Weights of a small GPT-style language model, trained from scratch on English Wikipedia: 2 heads of 32, 84M tokens.
Each number is 500 + 25 x the weight over its row's rms, rounded and kept within 0 to 999. Layers, rows and columns count from 0. Numbers have three digits each. The size before them is the row's rms in percent of the matrix's.

# layer 4 attention query, 64x64, rms 0.192, rows 0-63, columns 0-63
083:480517499502489495461509542505493486528459483487461536500500491517493498469462508512530493484521497487505514532511548490467544435544520468497537488552498518522467520497504498528474468530521484
098:535513485470481517537484490481454498508493509509494493493509537476517510531528521483488508493490461510464507490500456495518509508554535518560476467498502530522498437462485535546515501479491475
107:514492502480548511497519484513517485489488498477470478462520509507518513512512501511475498482536479495510475484493463539509487516521515505542449473476502503479440450467516525471539554463477464
107:487487498517468463521506493479500510523516474546511527500468477477516508495480492542523489522441524459518555542482487504505513475526489485506515491465488487535518540488486493488492480578510515
071:510498502485518458530469494454492513516518515495513502538473479526516519491533487545457522515446463491513521502497483505456530507523487497517527526475506535488492493486565493526533471472464476
102:503481557474505531491546514491509480485469509474473492490493469479519468509498521459500521480559556543482469488505471492535502452512500525526486486479469487498516472496498500489512534487503450
085:457503508509467528468484479470476487527499501536495502544477492440500497481474503489446550508477531496441489481507481497529492494507523504505505490530499489463541496531516486484540485522548494
084:491474523509518548486534545505482480469463495501482472526542528456481464478466474501517505483506507483463489464514501485500484494484547498504475463509504535499532513496469501487447547506492460
080:483524525510471486544468490506486547501522501519492492475518515533512549509506480541498481474486467438508513475450499525478480526522478537512517502490501477482502495464531479498548504501445488
093:504469537490492498503502532482526460508462489503451500492510500486512455518501512487531495483545517530525475503491446494462478479501518483508516493550491445499460468476496468482518545501455510
079:477531543469464474488506458460504524522543500495503495522508486497472513456525455519483509534490515524494511508535520496519464576478496479538489529508492541542503485506481509532506498497496495
099:464498508529536478467507536451537513539482533474474524477492455483508499485509535524520522487479520466515477514534462508505516512497484486511506519504503492504539502488542457492506548544541516
102:495515495518469519487519547507485506505457484524529536435502485497493531486436480501507501481503558501492515496467501504530484477502479492489483478504486561492518510499499489481477509540544449
093:515501530487518468500511439493480468490505483480464515515467497490502496475510501471483498486501485479519521472512446492522535450485508454513478522526534493471548525506477504434479499540523498
086:497486508492477541486503508540506509518491476501533484464488511453539502489473494507474521497479527510475497501506476456533482461499499509475450499476518529533567510478480460463480542490540489
092:539542509514509507514535519536493471464517520508483508530528476533530488473506507484499504479527501509493490565488547529510508481490497511518510524500504437531455466472467482489555494487498494
117:464506504492531508492526502486497496490506498509569492515508468499492440484472478536542470518454511503515512504498569488514525498514486486470554493502520459487502552521505507490493479521536519
076:481504498506487542464538524515461454506480454515485487499522496518495459480479458508508485506501451520485531474507528451473497509469507503491513515533464483510471506528445513516478462480529479
076:521520469505445500529463529514456480502505521518497476514512530552473505479510489509465487516496491477466509485495556484491527532520517500493527502566498509509462495520507511573488491504494486
103:510486528484490493518556489471467500510506502533454510490503480482532505493542474524499530468487504459515496511514477528519517450564499468546468493456517524547515501483505483473518508516499484
113:544516508519462468523488484485439530499488505507500489473496495520481519452550475515499507480489489454523476513484542507494547479557489466467516512504536550518513507494526490512487508526492494
070:484490496499522477529487486445506539506488488540537453477520526487502515485534481547509477526473480455525525503474532502465481522471519489504498520492508464527525502484478453539483469536487513
106:463479511501539501499534513507549500459496479506505541508469435518501470532497509484489518505529508531513465470522486517495464523510487487500477504545484531452479479514484524519551513466526519
093:503545513486506483485520479504553515460518519481511485530468494491515517519498506491505519437495489475509444494520506516474492452443513485505484550505501528501535459525488508443508505482518502
103:476522494537526500473462543494492498504485514490520470510489531475472506484530502496515470488447470480475502498506524466470518482505483463417498495512509545537509536504502508490490520543500460
080:554453483490524494539475496489504488475470480483510491520511471533511490499489514472489512486512482482547481458472445471544472513511467470508514487495514526503477450473495549514494498504472539
098:494480458463520508520499500534469474527499503512512499452516503529482447506549522505519494507484454527513528504467523488449475506485479481515508508498488492467509524527456550544504456499493513
094:494485512500458493502496503468509543503501500458449497474519461477499542513552519517492511472496506482521471498494496496491497521493480460571474531506464532543480492504506454551483498511500484
086:494510517490484513503517506533461499503461463495467509503504482423514517466519489477508521459511536478524508505551522506470536491501485514486538499475482521515496529547526514495530551520525471
082:477507477489497519514502488497467512510518504494546536525551529466489468485530437485505498487492539478452474466515540464481524510484500509495476505525501529517490542523517504497492518475549458
087:493469487502508477507503483525439500482466476523503463500509521472511455483505482528519504537505498466485503486519508512483463482529498502472509491523547509494538460476481491531462537431533477
094:489507504479495455491502477483492475490463525480531516506488504480478496520509524483514524492526494500470470524541530492520490435509488416471531455531471536492511494511524482479473497523486532
092:490503497491549457518463511536499562518483502486468460483482499484482459509483473479472501490541493532498527487576517490490513488508504478475540530522484515477501471482506457513522511519492487
090:489515510502569528492486488515500531518521466498535456428504515485460473506521492475495506489523482482499455509478530518500529497458544509482475505486460490514484519511488502506513550519523473
092:511486545492505526521506453493525484504473494495490498537517495457480435524535523438521529498483493533525483448496505485505486487476538485507511511464466507523491475466500508498539469507517526
104:491543473499472468509463512481462490492531524507509493499480521531486550474523498520532509521465474528540527522498521529479541538496471513525526522505514483498448502486549500492490500491498441
100:473540497502491483504461511449487511504501539474493500462520507527487544481467497561537496488491503508549489476489521519484501547485470516512505535485517484499461508482539511498498492473451455
103:488491489485510493500509514496484505526507507526479471491533500528525526511489473542463492514503436468518494472511515525494508537498530484521485530504507460486480498462536433569497493489480453
078:492551474498553482480503526509516517520512542479466497496525450525515548541478522523500490479545487521529514529484502500492507499528456477521509513480529521526449490496496461479519534495497477
099:511496472503479498512480495487492465498509486550490516518496492532504540486485501527533493561540493496507484513508519520469498484484479513519524537475503460527427491495522499476533445511443490
109:550526496493505515453490492489480503509519488514507477551532498490470514512507516430471514443516481494507492533485553474510488495527539512518482523511497519539529499491469441516481508492521505
104:503491476511515458466492495471498482504502527505509550467516457530504542484474486489499480509517515484526523522474512507491478506498488518496542452536510477458504481471519514520495557519424485
104:499505517475474503503547499464465510474488518522529511487473461514556486501494561504473482539533518488487519447485528524500542472500527482500497484468540484509540501521466487531513483504513477
114:499507500516498501571458462487504504473469496481509512512457500482507477518535469467526543499539511491487495546477448476491503524460498507520544533478456493515526482481498503515486467519522500
126:451512497493543506457498513500497531521501524491505530477527476526486481492475466471496477551498488530489520510539505527470460550516496512500490487503497498437496479531534516524506466452468488
109:484524496468501497464468459479470487517486530486526442504528558528505489505482563523499494528479540526448497517499514500499516505518501475498506521488454488498470486533523531526497499497529530
111:513523536484500494487513486525487501497528487530481531520499539531480488499521451495484484487489434474527457515498528501552506457520529503499527489497456465533533487454514532488518500487485532
137:454460521481554533555518475503517507526509474471490482519544491491470545539495503512484523519505520526534513502520489458542484485445486539525493517497470515485490508502483507505500503487463492
109:482537514517515457465493523516496519502471515510521497432519444524529496474486490546474539491482508461467516505486473512505490496494502531502454500496521489478505519545487459458496492504490457
101:452475534488481509511473483537483488435522534486545456498501493498507502498548496533489531477484527516476522522527508449502474538478525504519501524468504468537521509516477515513492518481499531
109:488509521510477476501442523447527492522486489493484520484494482521469534492485502561501505505492474484532520461503462509522480546512472494496503514499494543469466454500508518525513467514452462
084:526471449544494510567495482508462478491572488496531507525510529474486528517482514496504505485497507509487520533468509522511496453512543529506514502526480493501507508492500527470475508514540544
110:550466459515476526565515485453444469473507480513486525538491534493518494502497507483543489512486498493497508522486530536492478475529499505491525480519499544503508502501498561514482495525504531
098:520471449493522501511535471503487547486482545558532460517479500518502455475499497534484519495473530458524487454540518497474509517509462472523499493464499501489492509504501488515483517527472473
115:521497453517503497485507504500483524516506531523479524490509544497485518500528487500493493537523517449475497547490565534470519485464513499467507484491489503529458481470547480525447530498480483
102:510494478500524488510496552532570525521517512473557476482533531517521548468526488519459465492476493498518514547529511468477511541532501498485498461479501494514487497519493492523497516499509524
098:448552491495489498511533532521486496508506529453495461470548516508528520488494496519467490475514498515499492457512482530516520547498473444470484526433483502515499518491500469487511504480519497
095:470489488517512485525495545477500508486476494489488479475512511479464571497500469490508529492482534478503488490511546471478513499523504525442471482508489511489462519502539478507469545459461460
128:463528516471507479521508485471527506537515521454526504540536531477534528476519473474472479495490548497518500495514497527544508480521509480476500499456519571510512535541492475502503515515499505
107:521508504447527497537538462494494537483516506490508475487460505488518513487473482471490525548461489508508493483512474523478459502496503484467481533506515525532540578502489514474531521484478496
113:470536512502492491461498518516487480520525502515490497536507491513445453501493479484482488470470493430513490455493522488487496509463485481471493492509504532483463491512554476488446513535537484
116:508510516473528465545481474541499477425523507482502467496499498511493488495511520475514465489475503496551488515527498457468495469497472538501494500514494523435520523494487548523531486510509501
122:494504495459508517521506555519534504485525518489510477499508493521504512487492485464513561492496511516446481472499491470520496490457538513459528528462521531468516497474560497513471523485508460
121:460517475504459540493491548465458499485469496494493538504502476507510502488512522469516468510534489546518444504516501509498503511489454489487501520559507484491464529498508448486515540504531513
# layer 4 attention key, 64x64, rms 0.204, rows 0-63, columns 0-63
074:458462511501511496502506453505482522534493518522474460501461502505524497501543524433465550482496499534460518519483483515485474479528484525494489464501482477525442521520499520507525499479489498
092:484464491520472494529494494506532453485485537530481490529489466514485495508509531541526537482503487457478458505524516509521444503528443518472491508472527500446513502513531502502511508494458483
076:545532526480484545483472517510512523453462481517461531527498515537494501490552500474518531493516463518476507527507516508529499508483479491509450508449494486513496507519501490547506540500456502
094:497530476526509487508558484472518486544517513508500512517494481514493477546447544531488529513482527485496440535463480491539486501500492515460508519540510483507500478507534488508474457504478476
085:516488468514459493489541424526440499528511507501474459516520467478477495463510488531484484487525489492525517555487498517513480483525481472482507486449487475510510508520514477513504512537482511
057:497491491543459498520503522507530482458504472516495497535502529493521515565462549512519473506511479517550505470509487549491472485470480540502481541484503502495517487482500443491488501477529517
098:532515508494473506525504530514508450472461467516513531516497495517498547532516512465556482500538474499473502496479498464505491485467497507492458523448546534499496465516461491499482526484473483
095:511484512478485509507478486520587516459481517493492509516481506507526517527501495505458497489514520549526518480533502542486450513476459462501481536505485533486471493514458493492488452504491512
107:474519470434493477526493517528467471539506471521497536490525489480511524465496490484504508507505489481454484511526505519491492487494489447502527497479486472504486466428523510513464504514532453
086:495514485474508485488493505524525556519544507480522441512466516439491472472502473488459472495500523508504516541545477491497523517500467495496500519515476537468509480489482540453514465510496494
138:503477417448498503506503502533484465569495505515497495501499494494545471449459473506494524491491506490473487505483463468472495490503464481506515501501472504535489474512478511503499494535456485
086:488515511514515454471538495504510492541462508540522509505526516482476512524524471508515520467553524456511473471483490486493530516502504491472476480551538480477516487520562481483501517460514484
113:493460521512522477538525469477496558504485513498514515418516504494535477509517454531524534501496509474509444466505495513500486502498517493522460501502482504541488524493525503533480532511481475
090:507483468497469484553510467509526537477511491512496515525436502488488518475493561498521509481499512493518474508545484451527500499484466467443544503497521509515516485458501511523484498463507501
102:500486506509481497527499467518482499452511511555491503481519533514437517479515511506507483515499449455535488479509505441500505473454485474462507518485467489470501492511545507492473465493468486
108:505501446476464480482521464444442504494483486522510535514482504524531470539490509512489514482523476483506534491492505569510476517496484532477466465496481485495488488492538467476524472508513499
094:515501509467505501488533527550455538513528480452486484475523523468541520482496481506474493496520484535527559495535501474460522507491521508560512527510498522497498512503479511487512511482555509
074:486466484534522527513479475491475473526498516484514465479493491521533534453509522552443472510499513483493514535461484502506500488564489533506465472476494521469518519486504507545476473490485493
089:500459482464492508512545501548468465502499469532489447458525468463518486481521474522455518489512498535507506550523506480492491521516508480501444502472528473487485510482477499472503476491485474
100:521512498518476489548470489458561498510501521526489495531501486511477493541512529500516534493482532490498464494506524517512458509502475465431496543477519472496479475515540486495485464543492504
066:497538492437526467530495464504500506535522499499476465502482474493482507494484476500493555476479529474515505516510508521474415518485482472464493510496501441490525478513523497476488498509509473
112:458464470527519481511547502491476478523518501472483462514513490472514485471504486516486489487519528459501502495541430465497494464520499502480519496507483479495500475471520514570490478538494464
079:485467501514527505524533492505519529514495512456510508471482523494515523522482532499480466529485547540518503482514473539493527486518507556498458521523511509511542531451497444519467468483498506
056:495490528516476496517490474463461497511528497464512494480458511532460506520513493524501473528492533548543545449520484475472518514504531482504526517492516513495499502530526471533459492470551497
060:496468460492505484506452564492491471496484465535521447464492508479484481461559500478504541519507495482505521533499508489517530534446502496501488487491537479519518502466503469500478516498509513
081:470510398480494496486492477543511523543483505513501508442485483479540525466491492479456514508504508488447493511494530499508495511474474474476520488500501483521510491447515497485491498496517490
050:503523486525501501478472481510477491480474523481484503525512503470457491512543526480479539481508449521445466522533554517537483465505466493499508495471562509523485486485505458512524522491498508
089:507551486485462471477488493453500530444488530490501515518492515455532542514517466504534482490492481491491472505496471497470540511467499506516515515508525453550504470526486526459506494529523501
084:511462502459500488508489537512466520482493501516530478524489560479557492486496497531492511501516484493490502539453522522471475471521503486482447514481526520508544548494496532525499491459468491
085:533499501502493469513515509509511458504508510460460496443496523502529466491513490510497481529472518494552523531503473528484483489525510529501477473498451537497519522541465568499506458511500512
089:489496479505493535521480456547522496523496528506480445507482533526487494488549532492501501496485506498478540474526500499520452507486455494494481529482519511439528502496535522480511550494529468
091:490472484520454461533533508462498508488504487490510512495477460495521475495478547506516517526521554495509499436498484528488495535465443514493508501529526453495492509501500511472494522536543494
099:508484474456508513499500535484536463492517519460478523510504508466513510499425504472538490483527483502527465519506546478504482554523488511494488530486520530504465515513473496447507520496508533
090:524502505457501525495505464528510487474512539504476522467497491513547505522494490499528457458494475509497446498478565502538515505492529490510465546483509487531461499515462465502488494538521497
088:526460469495502469491525470483527517464457483503498508523491522487517441485484465487466520491546495494504512507484497519484503477476514534465533529543433467498481452485502501499495535507510496
097:459523500499527504492483540471496497530485513469492502482514497491457519503509552478528480506428482507483497501494474458510481486537495472500495497441573509496545524493514472508506476495518492
094:464502494517505469518489530480472476511517474497510495494515496491464513494521502501492482497436451511474516501484496466481488502580511466476494448463559486501520490505533470500477475514483476
088:476489523488494528477493501531521448520514517496529480486516494498458505478510511494491487499506471497509529536434524473523504528556526453507478459450536507465510496510498468486495513546476500
077:539544498488478532481481489478445468519489488537547523481491508504471510486521494498483514471484489466462507498480488497527520519580497500492516463502541511532518521508481543496492545496507486
100:474486503515506475531504540461454451516511494491481516543549516492472480471554500510485522525488487483502477543486500479484477483565482478464519511525481478509494508503527499471514543518513481
117:504486455511506485521445481473473509506486536506515458488486476492453512501515524507551504519483506479471502552500499488479482541517556506522540474495530515490530485508477514464489518543465490
095:487506463479461483477443518484462463511493536499514503465483486478492519471480490482477525529510513536489495552501523530522524476460529521486578488537509471493498500493514506511497514497480471
120:476479531514478497469519500467450498466515501468515523512491497526516521554525540482484497527532486490508520477505517497500523437487507478498504445535527468494487472533506498542494463533478524
116:481521489505476499475458522488525474489469499496534532487502509499505472532487467446521518460504515505516497502502506506522512547495464514510532550502533523444477501530519472518528446522539519
122:485487515495544500495519512493512484558459500499482518503534447507482498522487484479470506520521500549497517469516488519464489531537534498515567485551493502472508470520517500528537501487491463
132:504491443489516494478461490498460499504463518489528460466543531513488485546557517517483502513532511529454496480508510509470526502537509492494482497498494484510470446531498521544506509465504518
127:504476522447529505496484498500491480528451509538494491497529516485458482479486469496497509502495494458482496507501551534514502451541506515513533506544529501482516566490506514505532546479529517
147:508476567500531505505495484499509501480448496508505527482494507515481518544501502517500501501513474459497505465508495479545455485432456514514500556505489513500484474484458553506490480472491507
071:478484511484497537485522409527481526513518506511478495500492499477533513516460513479459543514507499529490509519493501456507471475501473489487487488502523458468490517511487523494455464488444510
087:514483492551527551445508446518499503531490485504517515547509522494537511485506513507448497467486531525501523497464461512523502484498552503475492469501466477487503464508505503529480522496465488
093:546496475509500497513456552476497501488489478482487522485477491516494532517482522488541523490488516510452489483517528472467516479475494460500511514494465427514492549495465506492491459543500523
075:462498533471522489505460531489569491488506526489519515481496523515509523514537523521474505516484462491490431515528510493522487543532487449511497495483490498538480512481512544491469475502485524
081:460482501504511468527505538525518497460533537529478521493520507559503485496495497543523491509532519475513450509494496513507505497529490479503508525513466549527427503494527527492525458522505497
108:528478481479465496500494491535487518487473520498502455453559468521465473522565476493466503483524473511513504479511516526475504497473512489530488489469504505507474486498487441516528528543515514
107:535480543436469523496473452533498483474539530505511494536528512506499506529491520485518463518493462530490477532457538480527527508517489474489489518486509505470500497512473485469502493550496477
108:500518516535458549477524476482493466511525492528532487530533454530501528484503483492490480521503495524526525491492514437510524481485507510503492489431453477526523502480500494510540474506498462
096:506482465573496475495506495502454489528491531559514450471526497477517523484523499519453506503504497480473513512467509518492530554525561504498496488516542503513508506489505492495515510504537485
102:529500542507501550518460491460512506481540490469495430462527496544495519490486485488489475526510536536489495507506476484474531511482531527511458509519476467474490480488502477544495492485495470
131:490435538471513513533492499475512509514518477483522517464466509482505507449490463519496503547505552491491489507491474492491499509500468479475506508429512500490545510523505550516509524513460505
121:496497489453478474556507501497554536460506540491487490439486487531517518542492502502493535485511468506507506478497485503476456531490503485501551494504516499544475530511486498473523501480472461
135:478428481486515573481524517499502481518531469507477520504502503491498468536498477492537473488476474521531505487482549461507527517489504487486499506517511487477490511552513517484458486545508526
130:538507489497531485510491502545526473468478488533512503450443509542507466485517521495524473496481494497535512519507503520456503478512438517523519498487492512471471515441470520511521511461506490
145:520468465468507550468508492504515531506509478469482478478497474521513481512516504485497511465488506493476501486431519523514495499486572500477515545457527511485507502450506468522480523467529499
145:516512509497513573479498518522447519463500501482536522547483502491528521465510513469472499547488480539515491515494514529496519537475523495500525485520509475488482503482522511430532505492499533
# layer 4 attention value, 64x64, rms 0.163, rows 0-42, columns 0-63
115:540477483482539496502553474498491544495482498486517532500455526494522512529504527480518478491516488483505467571515521490503463491545493527517526503510532536502550469484522519503495530474508524
118:461489487488461500500493469523505501464492470463516542494520494456499530497469487518497490482494526427502492509512517517488443493471507490501514434468509472466488516474478497514488463507512456
093:484492495522456506510500446462493496488461496520490486508519498485480455496464535512484433501485476449500430522492517499536467522471543517492514506502464482490496511481506508539498496501526494
114:424552478520503502496463539505496458510508500505497513494493488492488508542482525480530491503468486493499508435469543489491476491520515508539505455519518561476488512519504503491526497493521474
086:484479498474469506534450481490489509491454541540515519514498499467512494510515496478449476502474498484502517507510528498520462442519517487553512528533465472500493516474502464533500488524544527
098:525512510530494488519486521490497504535451460504493508487504483474511545492495514528456501497486466501498504469500548503467484469514468480467480496521471490485526522539545460559452525520497524
100:468508474522479481494512417501519511481526504512533510474509524478485529526499536515521444500492500484494480486499545507525462488518477503482490461476468509516477542495547498500516504554520486
106:528511532485498540536546518487491491502524473530489502497520481494501510469495510512528470528523510515564508526504547503519539506513471495503467493478466419535516526511463479482507512520509500
100:499489506492487515540470500500506497511489462557531463494521468519475487499529517509468528507490511462466467478474599507526549498514504482498483525514502526504493497500517461511519515490491476
091:496466516492558519488530461438491506510522508523478521497505538514556480507510507517512529493554496543521472490487491473501516478513492509522505535500504454473552519516485529531487512499519523
105:543516508528492479497504510532517531508495503465517471535538465504513511446519481499499525474495525521544516506522491479518557495493451501493493507463518500500468503521465485444474551491517476
096:532511512465532516507566479479505519499495484512507469507536488489479442496491452482453481488487484537515491545466487531499484525503467527489494486461491519518473474465457503491525520486516478
106:489469475502480530476525474497527505485483453506441498462503498500507539524458499488510508459505540481493465528474493512504442496531478492436500490491530514497516508478478492539511482486518540
086:513474498500485479448506525545488525488478455540497502511478462465512555503416495507473517500513493520501483522527461533476497517487538486500498469492505499511519527485524500520506504480522539
106:472478492501515541522497485535511424507481452513476481492499498506532498538483499449491464450472483461523513482492485522504463461518509488486525503491491514490475532488468462523504494512529468
099:463476497522507485477522485518489490479511516514470518504493502509493472532558508489484473516507490502465432495473503489463477541526538528465516476530447527515498503507533527539534468496475500
087:528487501485506552514522520468481489538481489545510489488531502490506532486533514514501549468511499502519508499483488556496484465512499503530496531494489494521502530529471453503478529487580530
091:565453507505535524522536542449497511531513517510533520511504490484493474501513462493509535489448484565482490534505457492485482497499477542507493516507503527501494480475513527502507470521490493
101:469524489503453460467491484500484498492532471442508504511517483485485526500494439420520490475511487510475496481480525529495468493486486503486497527495485524450479503489489501466535491497519455
105:516506495504542501485538510489502546518461471518480518506469495457492537498506510504480499501475483494488491469484517490498488506525477525482513422532542540498503484506571513468501531456512509
100:456512496502508512469498478512494505497506521508504466493439526554511551497484481520446505518491492503506476507472517531473510517539507509543542490456510502466502481477538505515476519489445524
099:506529488539490489515464489491526485503487484495501494503510504541538511533483474521538491479544538487525541504489460481502522455478455516473520514427489516483478478486508503486484489557521515
118:566524498519504514491501492516487535498472533478484494502511489491474522483495506495520455492535470501527465502507500506499518522484462489444471492493532437504471518523457484505510528520453549
105:500506497508508509523534512506501466500493540521485554481473496509494509509541516505489482485533520455471456517479511485477483517541512532477498493483532567478509466512483530532535516479445528
093:514501501489520523521494572533474523491531494513540509499483508535501486488514551524512474548466505479499565491501468531474494519534504514526490479468512535524483494491502530495507543482469480
122:549477508488494522533555467486478511494489492557507497535537522489512483504497536490496481508489482505519486532503563498523481516519507538477522518535480466531514465487517468534516491460517470
108:483485494511479515534509493473499444516512463555474491509515499479498511551501518524453510481496498502439521452487530471519471459521487527475514465510507547481495483511495505483512462522478521
107:559495468493552508503529495497491519517455460521483517495465522508489559509534506533484525519544505478488505520494518497455489484513462503503494461481514461478492488505522485521475517532491551
124:539504507517501515472523517497494530483520486474514499509536514451517468482501473470527488521508495487559513544517471514505523527468458488515481498463494490526460462497428493474522518508503534
100:511538498510477487519488490480507516474486511519517560511535487537466497517534518507508502513521471552486486530474536503524550509508455522483492431505491504499548494512518501502496475504446514
085:482548508490526500486514490492520499498516462472556553479489489453459524467501527472514485474500520527529482485503472505487493480501469541532493479491567523456536491506487492472506514489486483
103:502506505495513516518558490511479485519495532471519534504484491504483512502494518527508439496482503518456461485465516486529518482526480524466512465503521558469516468537547504467536508471475505
107:467504518530520529533561531499520491487464523503525515463511506514512489474537483545481528518566523512528465508496466487527498481509503496518516474529531463511491533499465492491484537487468507
086:465495533475501489488563461497497500521481504472485510519499471500534451523484500417511503480518500497521474537481468492529494498485512524472501473525505538525487513523470462501534484472525510
099:509504491472497500551507465522458529490491524483499466496483480504481517486511486520509581531458479527526558525503512519511477486464528526545503536500460487492501482501498509536492499500497464
094:549500501522497478504491519534501507503493537508500450535546487505496482458502484494538537505540546518468489473490523529441517525510502505517512538507527479473494480522500471500546542522499516
095:553492494498539503502477474494513493495465551500529494477472532510514492478479545540463470494521500521537514529495493510558505504494506499500464443467498513513500450513485530499453528505491498
096:462513518531484526491467546498506475527506520495515564469481509515494493511473517506485496494526517510573525496501443508494513531519483529457476476519494536472483475478492518516506538517535499
087:488506491491492489463457533492519479521528506494450499498517541468484533520486490496455478535517446532515564538485489536523507476505507511483517479495517545494514496521452493526512504490465499
099:510518510488515523478445452465493492486485484459531536467518485519504481516536494511552472451491522464472487433485491505485509478496483507507511511494521514490516483502481521508538466488493446
105:486501494497520498536490535510514495509487442549474510498520450515505511470501493512563443498497451547519477527496484515514520494523508496521485479497481510450478517506545510501508535497469470
097:522488482476531519462543501496525474483554500501518450508446477535485549491510524533454497483486496501470503535476514527512504501515528506490473553495513532506484544494530484510485471486488514
104:473487503460540477498546531521504514507516519523486567515502486513510494485519533471502546491512525484523535538491545499505463479519517520499482469491518468490524520489453470467493487460525517
# layer 4 attention output (transposed), 64x64, rms 0.162, rows 0-42, columns 0-63
117:531510499537492500466494508516468521494497500496530525509508497505510455491513499512500487490523494532471502486497570494500498556479484468453534506506486482522489411512534475474478511489541493
092:520527492471457506481444481506541520505499510524554484490505504493473530518480520496472525504480502505522486496503508473550487549526462495514493501473552566500500507508548522505536520487507502
088:517500489489483520494481478459477460508492537506492484469533534470483472481508554470543481551463477498531512461485556495532542498547503474501496474492525506499483524489499515510509514496520472
101:531525512515527450503506457477497498521498483502508495491451495523509519519503571475518502512438487493499513473459469545485522478505479471488527516480511486495533514480537498455481528488515527
097:487534533500472508525488478481467493496506482478560504513512507512481481482509555486457491521490519495480477473467522464559514475490509506441497509518516494508484501528548487457539489526498472
115:559476550553499508510518467508504495530517489467540481455525503498467505498504492487470482542520491513561513470479470487484488539474506503504492505535521453479493477518484503512542486508512496
101:531492500479505472510513514498516515475503484484485516498505533502435521544511531506509513490501491474544469459544508517525488484499505423477515485481513542452489502481521474465491508484548482
094:494476543468498496515445497490489510453487458507513468509525519472510507508554504487521493499523485463484506485485531528502508493461498496551476519524439482503464519514473551519461491512487509
102:506514505507515527526520486451491502544511503514506501543515484486478524464479498501522534482489474484496466415528466538527539488506500527519494534513472467489494530523514447519485480513507507
090:522536535499474486520470455514481519488490463483486480512526542501514432488523481483515479497525475534470523536497475488482496509522525488524508482510447477520488510535500513473540528487521454
107:485501482472493512502474506462503524514529540476463496579485509465459490491518467524491562524506505503478519517541496502512505545458470493527517515469509533490528495521479509526495480515473498
094:454475524501522545485497549488470507507512489524468533536473516536469504531514467539507492515477484455506496502503515485474497544539538497526465518507479554501497534503515481488506466483472494
101:505485522473454469467540521501505511479459484525474509474543471481502488459490477527509504490470513495512443487527515535508484561517498474507502533484495528556484479514498489513531534476506483
085:472534488500461490493501532491473555511488511544514516446515452525507521488475514489523517499532525542505517491477522530513515510512451514464510507513482487498444498461520525513531495469478470
113:539489513495477491459537497482487520458490473443564470483508497516496506512507518541490490493460493515508480489486495484475493541520476512499463539491528505522512538490486436518505467510515537
110:475451443496500532522503512505497489504482456484507480472537530531524471521497502513506459498478452539517490488440465512514501484523521507501556464489509511547491513459507493481484508502505505
093:512513535444496532481477478451512502529479450481464521501487471512457498472466488496493491511531528522512485458493549481482500542501472500493495541500503468504504502544495489541521479532496521
110:476485515491534531477517530529481469529519467480498497513484486474501496508506474451500492526475510495451525487514494451489478493499534516505495453471460511498533522523504547526548504451542501
097:492553457507530497493496493494512533520507484501480514519476490490524512462519534478428493507467463518523488456538512501495503497493502479493507500538545537473537520510532533531460479473482486
100:482492518515551478474527475498560487552470482517515550489504519516512500522467477519514468538499486497510542487467505526486485551496480492495506526484456516504475459497487492468465499478514468
080:509467484478508509498542461521468537465476481552498522518494503508520501498454488536519483515527513474550508528464505524552476476506509489494506525523506475536501502497505452522493516541481457
102:513543533504491502557534520492471496493519504457509526524506499480499516473524497521488535458499487468527511515524493491479471499502464480516455487449515512538516453532500518464520494451470492
105:520494471481471516533494514503486469477536513509481503503550535492467535492525491459450502541496536478523496533492514541496467532506518482478501488542478519500491481482433463522509485508508524
097:503513487511480510471513501534510503470495468503477513558523506463495480479512497468533513488479509493498506491456499527509483504498488541510531507482488466551523478406541479491482540514515496
087:506495470518511501500529480490495491473486485470479506503479469515504484579468552528517495493508524487517503533501490502533492494479487542541531483544474502506491473477497546514503462462504561
112:501521475506502532499472532488476476498502488508524518489547502462445481504516508496523454500462489498501492507469547491507553541497507477514522501496520458491456539536527463502466492533508534
114:478560520500497499535514475495481494518501480472508463500523488500494507494509489542510485477482548491541542461465494499492521492518484537478498505435495513499561494477556478495479526490530497
105:513499524507489515517528498536501514465484464544488548497525473509477513529506459498484485476542528526505525491472502519499491489528521518528480500507522461504497409510503476487560476489500508
120:541494467468514499513475541473483478490501520524492510581530546523449509488496485480508507524508495508525510518501523494509477529492513491483461483474483544509489483527463531499487494494435505
091:511500488486493513526530518487459461521463481502499483512516544500484518490511477500445533507515461439481555471499514516471484483492519469488554489534500482477480510513552524481483505486481519
081:487470475499508504469498460470493514522485473485504523538492508509472552515492494463512497516475502500488512500503471506478475461447502518494489534558534550463483448523533509523463525512514486
106:466507502578530508503488516504539503484497488505498474513500545495493525521477495507514506535487516459504486500506507519491491508479491497547513484508493478536529492458531455478456546480565477
106:511535438523500469504469460486540488523518504500464484522520495492477484514491507519525508456488484504468494518527514579527548511490488492514510519489530516516527454477526490501499526465526489
091:500510471508510485479471464457497511470549475508499469498528509544481552497476503524527481504476535482500522503505478509472526512544462480501491498473478561462504502545507539480501524519483528
103:541484507571457512481481508517517511488510497480507477515460488468498506490537502460465511482463501487486461480537471493489530478493485526502514486512514523469546536502520487502468477548543513
085:483469546471548495540510476515559516497546477479542513497501523489493528531514502544441461510501485481521462507497492467506507493461492498490472514505488510491512539464481509508494497463510472
098:473498461503422510469507509533520483555509467498497492536473452530495490500479500505522544493460497482501508503493503467503499522516501519489562501503544504497503520467556523511508504491519511
104:550470476485463490479528481449517497443487477510516510523511514495509505450486498526496497528503525511476486515501564514499507489525512507530491531473542487530518493508471500540494493434487480
100:486467507504503478474530475510489497437463482505526510475472503503494509491501485518544518470517543439490478480482465495503494546522490525518435517472510524505454480510526480474524507519504522
091:485531493500477505500510499495487484494504528542418464494521494474488482447476492520467546497517506507486460507544496470468518503472482497481494499516496477506473558499512453502483524496495547
104:493494538495518497507504455469512535507505506436501484526475480489522499551510537533467538497519517490459528488513514491510503492480508515485517523459486489575529501545519474493502465494515522
098:489513501514500490497507504520448498540476494512512552490535546458501447488490468503516501486493465478573527516498485502504509506525461529515530464520526533524513486544474527491515505492506478
109:530515482528503518458477481484483498501472473454537507472523533505504541518501481504482455521492437537489488510472486514458471551496505492474514494513516536464494466511544492494465522503482505